Weights of a small transformer language model: width 576.
Each number is 500 + 25 x the weight over its row's rms, rounded and kept within 0 to 999. Layers, rows and columns count from 0. Numbers have three digits each. The size before them is the row's rms in percent of the matrix's.

# layer 7 attention query, 448x576, rms 0.0477, rows 156-191, columns 528-575
102:499473512473543492490517463508505499457502521503485484543482506468516474536476498497505488529518533512504485516558472504545474487497506547484524
098:432506500532496499503463495513497488527463495481487483483444461540511493494443521501463455503502532534512511523514458484489472505457500507530511
103:468470466546437523534478421492478424507441479504484498474513468506479474506496518473501516467491480493457530539512510485498519489493497480524521
095:482518534481499496528505527508472516512509478488477551491509529484500521465524496501510499523497511507531536484496502496486515489512492545471475
101:523516480512489510509472527509464481505512517510538528458542525504494468493504485498506477497497512522472520514489502512485512525567489477480521
104:539532527486474484508482520470522511484493519559464503501527582450495534518536442520527504526484515489497467512500505489522489505522487520476468
103:500530505495498524493476475503479503559462518514500480491545494483481545500464478526487452509531532530470492510459472482475513536491485470479531
098:524505502527489523521474499528485446499511487505505491482496497520531490499551515503481550489478476518469500471512495502457547485534520505500522
103:546507482504473496493497564486479529456471458518489519520497562503491520527494492467512539484464499485516481486490509502527481523515484495505481
099:509543494504526480495495517515535495535498508527534525439526516520533512464516490506486516469502477476512538518490537496510526506528500537494486
100:508502491502507507494497528498491508514482481520497473500487494511514447554524476521507478517518498503452511532493452518469491524523498416528534
098:502507530471523509497509504520493507525501518513498494480499495492482524496510506487540507487507503534525468471510513529529523450546486507500509
106:519484507508502505520523528499476477506555512515532529466484527487498477480496481513503488520504541477517504496501459499474493526515527503500488
102:510470506468447504544475495472472495528491514520564468480506493499486506513479561501488512515513533508498545535533470492452450532459519477471517
109:500473480528472560497489525481531496482489541463501532496489486519501462501459521525518498500503520533512456464533506495543510487471517534520467
109:503475481484484545493498494532504468548452522511520525518538507527514511477510453502464499487562529499494461524448555439519492497496502512479485
102:501515494523502488519465499478478491541507506496510489483510529487506504507533515447500482474479542496514524465517482496473488511499568521533509
102:444490485487483489508461460513517500499451482459478483479521487475518510480511497517509482488522513464508514540494488430493546512452489516490437
103:509481455455502505493511535488470503508460524520476506509520529509499457501540505534465525490486543483488465505507529517516455477523517507495525
095:514504521477521481504532486504498524481496487508465568540481460484513519484480462492494532494459466534480481517491534493528513524497448494513482
102:491469531516516497516495490525470479553502503516498509526498490514482488496465471513507467472546508539478473524478511526474499467547474481484500
101:513478511519506504536478528481480467512504495486530487449493483487541495533472516491501516498465534501508533519508464558507444487505530490514551
105:517519503496477436500489537490523494458524515474523490524525504500468497500466489497483493493481433522480487486520520512488510491548491477499454
101:476521517509491518505508561498521490562513521494503465487470483502527559532459486498530474477507513445552463483467503501483520482547507502493495
108:533471496518463510474494493503467453516477533490479469474490477486466504549490462522517469527515494523466524486461503496455532505477496448498531
100:532506519496492544484461489480508517507536464517489515479454514541507518479494497457523500465494477528520490509532516557506456521458516482538518
108:461559502453502474520459488522510480509454511544499512494514530484527515507509470549476495499486486506506522476470536470498547488477492466526485
105:542498520461474509517505503472499487547503508499500516506507487506535538454495513459501541491511471520481468460522517500514476494498514501459496
102:522495510470523524512536485536538466452521530527483499509503490503533488511505465510508494518524487512492475513467542524508549486495515505529543
107:465497514530496495479467553471473481538507479491462488510507507536490510526501550522510476485490546488476527515511500512532457521532522534498499
101:513498497464503529511493480502537505514473490515494449483498485504518488516503512464495499521445490524478555527494506499502469529474530475506540
103:494517493510536544478494455487503500572467518509446492495510498486498524532478529497475499522560508477527524467444487505474510469487497479449533
109:472503539534481456513473486500499497462547470503506487500486480505482489501480495502484531458478479529506507480498490543529519502514525487553494
102:508505520562522534517472478508511478507528490493524480467479484542523542554493488501499492512525438519484514502533482513501496511462509468519516
103:473532548490510484523450430482547494502489479489516520506462491504479477500503484499489510546511459460518520427507540472463517496471507503484494
109:512527532449510454463480429483490501532499501489520527527543490466491479475459498496498472528502506492507556506529512469468526491542467482479501
# layer 7 attention key, 448x576, rms 0.0475, rows 156-191, columns 528-575
103:492461488482534493493498477486505462482526491471521529501526494490502484477495453504478507510472486482507490505533517482510460486500523506498476
098:468497507493504468529476501460472480476469475488511484501465430502505475526475491517481487513500523515498542508526450495484506464544476492496454
100:492497494517473510503490506502436468511474421533521453491511457540476440490525481509517492525497483494492476517519500476485470519509480503494510
097:492515537476491559466519518520526483518494482491489493523485530499496482525508535482491547509493497514533525501491501491499524481498464478490468
100:511517436558532481495473506496506513469507473492515517498530516533493465483494467466488472479512514505459481538437491522509484526480509521469549
107:552497544502500554509512552482490536528526567529490464469507536468507560524504440489472532497506488521513491497497498493515503527525441498499491
104:519530535488513461496511482483482518507453527502523486490457492512478528527490491524452474537501538503476502539461484501496487546513512497481503
096:511479472493468512491509501485521477498461450470482516465510465540472477496516535455484514477525508475462526475508500487494537444492471516507522
104:535502533475550530490475513479519507469494473537494471514482548473502512505432479492536500496502472478507496500487502510522532516484465500511491
095:517501500518535525458491480514527520532486523504539491516502545481484471460490512528527493499499505504478510514488471496507491544499517548492503
100:484512449493524463499474507453531476487497456513505494532505508506459526486518514509532447507470480478446523498513461517490474474510513495516515
100:518533525507521538493485521498461499523484546496492512464499500462502536534501471515485531499496484515523476479516515501497548498510502492521489
108:533494478522503545514539539535503512497510568499501517469518514508501485501503484480511532545515520513499497513447495504505469496485507466504504
103:491537479492487504510500495518509506514506561487526459504510497502497498480485525518474500516502522508528532541487474516539484521485493482519535
107:529515479499467487515497521481464503482499525519494538471507491498542475537523494532487542457503502512514496480558522520497510482476518524506503
108:471497490533503505480491521573474483484461470463545510519519467518487489493527451554504507501529491504521467511489503499456489524443503513491518
104:508486468477493471500477513519507482518483488502488536495446493530515444493517533493470490524471506448497476488490540479517485519483540543507511
102:476544489504475473480521491502508517466483503497537469485470464483461482554509512509526506528488485479533513537516463525469515466490489515503436
108:505522498494503500534543509525502494480470553510493505490529534485518520497511492493476518494486497534529490505467518524517507472495517523497547
097:520529512531546482492543514450489541472514491491511507532504514486521529503455479547490521531471473507501484538484508499500496545507504495488496
108:469525531503500488495495497501473519522463493523523487519475453546441467493524508519499492462511525497515495486490522466501519524507522528501566
099:489484472527498525500510522490476469513478531573453504499491477489540509532486518504505516530511507502477502493490485494524500421533525483456535
106:498504522488458553543490515492485536502515531526497492494506502477523502496485502481467527482527491518461463479467492495497515519498513508475479
103:433487498508487532493468496483554500523514473484519487486488478481483534509478494495513487506503518477483482515480487500517486497469500508474476
107:518488535497500508449483489472454490503488510482490486515500500512513508529518513514507519511525493506493526533519508484460542523490478459473497
102:511462487539511503488446477466528480539497528490540523506487500504502484489476506504509475464512498504487484490490510504512487524499515474536505
107:515533531441517500476490495502463526504481558514547468494503487464542511501481473483503532497494473519538513527495501502494494522450482496506495
102:545536517492484559491501502480503502538507544516526471473518504489484534489461506505488540496521513523524489464492508478547503533519514475507483
100:508471520490507483485476486524501529478527526466521475507474458500509521501527496508511521521489489501479465496528515513498519508512502468527488
109:504495472475486476482494496473483475527482484519509509510499507507491517550504508510506472481501506503485570517519513512484516512501489543489513
102:472473508490512496529477502511508469527526466515501472531490452509474470494518446476461492492469451530474504470511481480493493520498471532500525
101:485532499528524474506498480506498487518487464499462522482493486479506531519474535471523502479499521457514539538505506530506493500500483511473485
110:524483496499495509471523515490488505460497513502467478490489441523459483470503503487494543525520476497492487497459524466530522491503478507528529
100:489500495541482466445516504509505483537508452489503551482495486507505479532478480497488483498538482504487489489544482510496446465490515470547524
104:534503520500524503536482476516502518478524528528531507462461505510546458486466514472510523527496498530509520531509532539506475521531543517484480
111:534522523476486457475512481502472535502501485501527495533517515544490514473474502496522482509487504530506520507489487554485487530507494536490535
# layer 7 attention value, 448x576, rms 0.0457, rows 128-157, columns 528-575
107:516508513498415514525471516474471513515442477482506478519504475491499509426507532492518533486484515494478471507510490493523518495496518532466519
105:485518479493493520511530539494495470491494540460541502527521451465470500556488497518496494515515496505491465503514492484494516483428491489498509
106:516501515502540533532473472504504505464493512456486498520534494525513489506457516550506469519550504519478514552525430520511503497529495496495478
108:538510447504563495490463465510473498514488516460529478551531543505506503499462548527490501493483511533517514510463479472510517514475508499531515
098:533483508559480518489442511500524511476494489460490521543512515499490515485479534493539472538499511494511506525510479489526508479539479522519518
110:494498474505505447465428468487495509511535533502505511506519493505522536414514542473507520521457487481540497483512496493526531533537501494501546
094:539542506508448487497511484491502452440482499490555444498504449516509463511537537523513469492523488469513530501473466471543504464515496515507513
103:517492539474505495533471517515484506515517495532432526504495476531500541525493439481512524507481489484469515481505509526473476455497495493491488
104:523510508511477488551485468497505462453496524452495515504555494551463483487477494524528443510520527532496457530505488496507476534477471549506505
095:499486506519488471486516497529476520516463501497563471472458513470542484514518514479542521480524495514490482532534480538480531488505484470491518
101:486496492493478490490504498494503507490519503482533505497446500489547489505479477513489509489491486493517529467520560468429504484499510476460453
094:491496505538507465485477504521503482511486493441466498485550489495461506503518524536484448478504492535471472526492452506493462544498545533505522
105:497505488512463491497469471493482467509476488507471472471458415506512488509541482491497539455503488493472482498491510492466503567471503509508510
095:498533498522496535501538504479484503488521531482446557471499475502514503481476517518472483526517509481487482523460480447529467522513494515526531
100:464481502505483518501480520509535510466527517445476448496529504518503483524458490522490508467491502502496490513482543532416509516465492507497437
102:498501497500455489537496496512498502520462457493496490505506520476523481505532458533566552450484453482472490488492450503445461498505507501472491
098:473482527535508525495485527500479488519503472477532532489529488515494439526488454498551560501504492482509507517528546533481505508488482502491537
101:474514519509535503525494515528498499493497491512513492519506472537488537521496506500490524487481476459487554560514509558497510534509501503526481
104:491485488499503456482476553520563512506479520488475514514517543495502511514464500483474510498490527492511508498495487492472513507478498519500436
104:524492499488495516516494487498510478485498520519470483547541475529485500535498502505497546490452494506503523511527476492506496526427516513525490
103:492502553478510520543500508487479499495464497472452454528507498475513452537488470475519529510536513530533498502525480468514489452545497475490468
094:463483515486507475480455492492480494496531525552493508465458550533494475482520493538465467484513493523510501552469477481515492509483508500484505
102:491504519510479475487507481494479516533474494472448514457480509495490546528535472519484489512509484453504505463481550508431537491465497555500510
103:476482499540431504477517530511477457549462500527454501486495504517493471479515457485515508521521490498490500467521465508483474463510495524489511
103:509493511514487455508503502529494486536523511476512549485511507510523488506553530507520478518491550503498464448465491474436505549518477500518519
100:493537513487527561499525517509511490486532521539526470523544474535500552512465488544515487529527525501499496535475493508509513498526485489556502
106:492472484447538488496516499492508513527494473484507510513523525472508496496447528513525516483521502513495488454522512521538481457566487473552494
108:504524467471537525470494484499523493543594501544452506467458496522501517507507504498474495527514504540515496507482498500510465541539493492508478
099:519488495504520517504493488508470542488510477499458538458492518499501453475539494485487479503476514510518525469480509519477490557486482486486532
107:492528462504519449537476510509477472495531465456533469535530503518416483509514475469509547488500490500485483493471483531534476481464535523517555
# layer 7 attention output (transposed), 448x576, rms 0.0412, rows 128-157, columns 528-575
110:518533508489526522458503459558533505540494485498482523507494489569492480508480519571504478530481497523495511553462463444484533509465495498497484
106:479514524466482479520523492509488489489500508526501507473501488497501517461508512499514484507503508500541498528466458458496509501493480507482516
111:539503487487518496536494492490493511523492499510483521480534488522555467503548530490465526517465468481526504495504533456539488533498526484478490
110:492497506486499526554485513519480549542504517470493525462475476495501439512527534485523518495529490548471475500525537544488490481481509503465472
097:452562503488550506469524497531521485466504512516480466453504452546533532512479518547502451561488510574522531533462523414506487477451529430516496
113:501468482543532504481501507531541485497453493516503495494473469496511499525521536527466471507481515495438508560469486490523499515489505539514496
094:518520478517546500496502487523474478469482482512484520482501520527530509504545453515476497484436516492533570477480516509486475515479529472514529
106:498530465494482476473455494501519450446530508514534486468543526527532542498490493516465440519537516472514510494502478536486494510554493556525483
106:486506492523460490502524504512477478537468471527493503530499524477478516492536514482499488452473531470516531529492508469520485494470455502487517
097:513495451500522445479503488487502493494523518497538520512504552491505507466490469501525488535458512502544560444492480530496496454499514496476505
104:536484538518466512542458450465514520498532502488493516506428511457466525537470479481540548528524535519475466446527510490466504507501501508525456
093:517495522469503492510519491508504529519486472536475519542500476523479526495514539520484479525523482502524430525483500463480508512534444499478498
109:516524500483479504486469498496485517485520529480496521503505497491539460483504511480484475510512507497515543500519521542461536459503541446509486
098:492477489466499494517480498472479462529463487509526517575508496495496497481521490489416524477479460516521500522551458492471495528503507469484534
103:538497485510453483532436448460509480480523507529443515486471542454465505519506502471513526489456485518478535480479520491506546533447465525495470
096:506517484457513503478523492527510504462519539475492525448463513512474492467496510532491529497484464473508509497471493507509567491461493480522501
102:514521507517445474485491459500506496486525488483503497550461514499492519431526503511500470485530468488515475522460494510481464482485463499458543
098:468517489506508431555505501509502473462524553462504481480483478423513511472521484486520484473467476502496495475494481518479487473517476493507473
106:481490498486475495538477526448514533508541500494522467503496488501477468486495524481479534512485466485536537530495501534475510492526505567462490
103:479405523521494481509433486499515524539510500517533497493527522561527481536542506513502498488524464497528489492476511555545495498485489535487528
100:529550450482519535543472470490505528508505482506478514484497513552471488510502522487489506517512512499525463495515481464504493537485492501497453
095:488481501451537531483508542516493524480467475470516509502506510494459497488552454481489562513470483466507521508472484538503485486514524535476547
104:482470514449439508471497507430469505496543522522532511543463535503475500486518490520505508489551508510486504525559502505473506484469495501482467
104:521512452457552457515495469522487537459511509504457533483500481521500492491497501483508492491457489478501506496508519520463481465466507505505511
103:504514558531500482528511461518514508527514488472489472522497536467500505512514494505552526488464513490486553480504525523527493484507476466527501
104:497484486503478464496495459482499544484507484536521485518584479546503467511512529542485481508495497491525484533486511499507495507505507476521488
112:515494502519485484574490469458525466510506515524475465477513485485514490510533513450480513459464448518482494490474492490503505533550505472517515
110:516495504500468485543453534433503504531521517499538489521520469493474485514520506461501497540523477512532482509534539513484475502532508501503519
099:497504463516526487483488475501527449510543490501546453514439506521507510506497480515542477506506482512458519501499472556474494506496481498538520
099:491497494509492481482490490516491527491468498514493514512490468509504546473525515553483487528524493498547510565455468505472492476495471501489500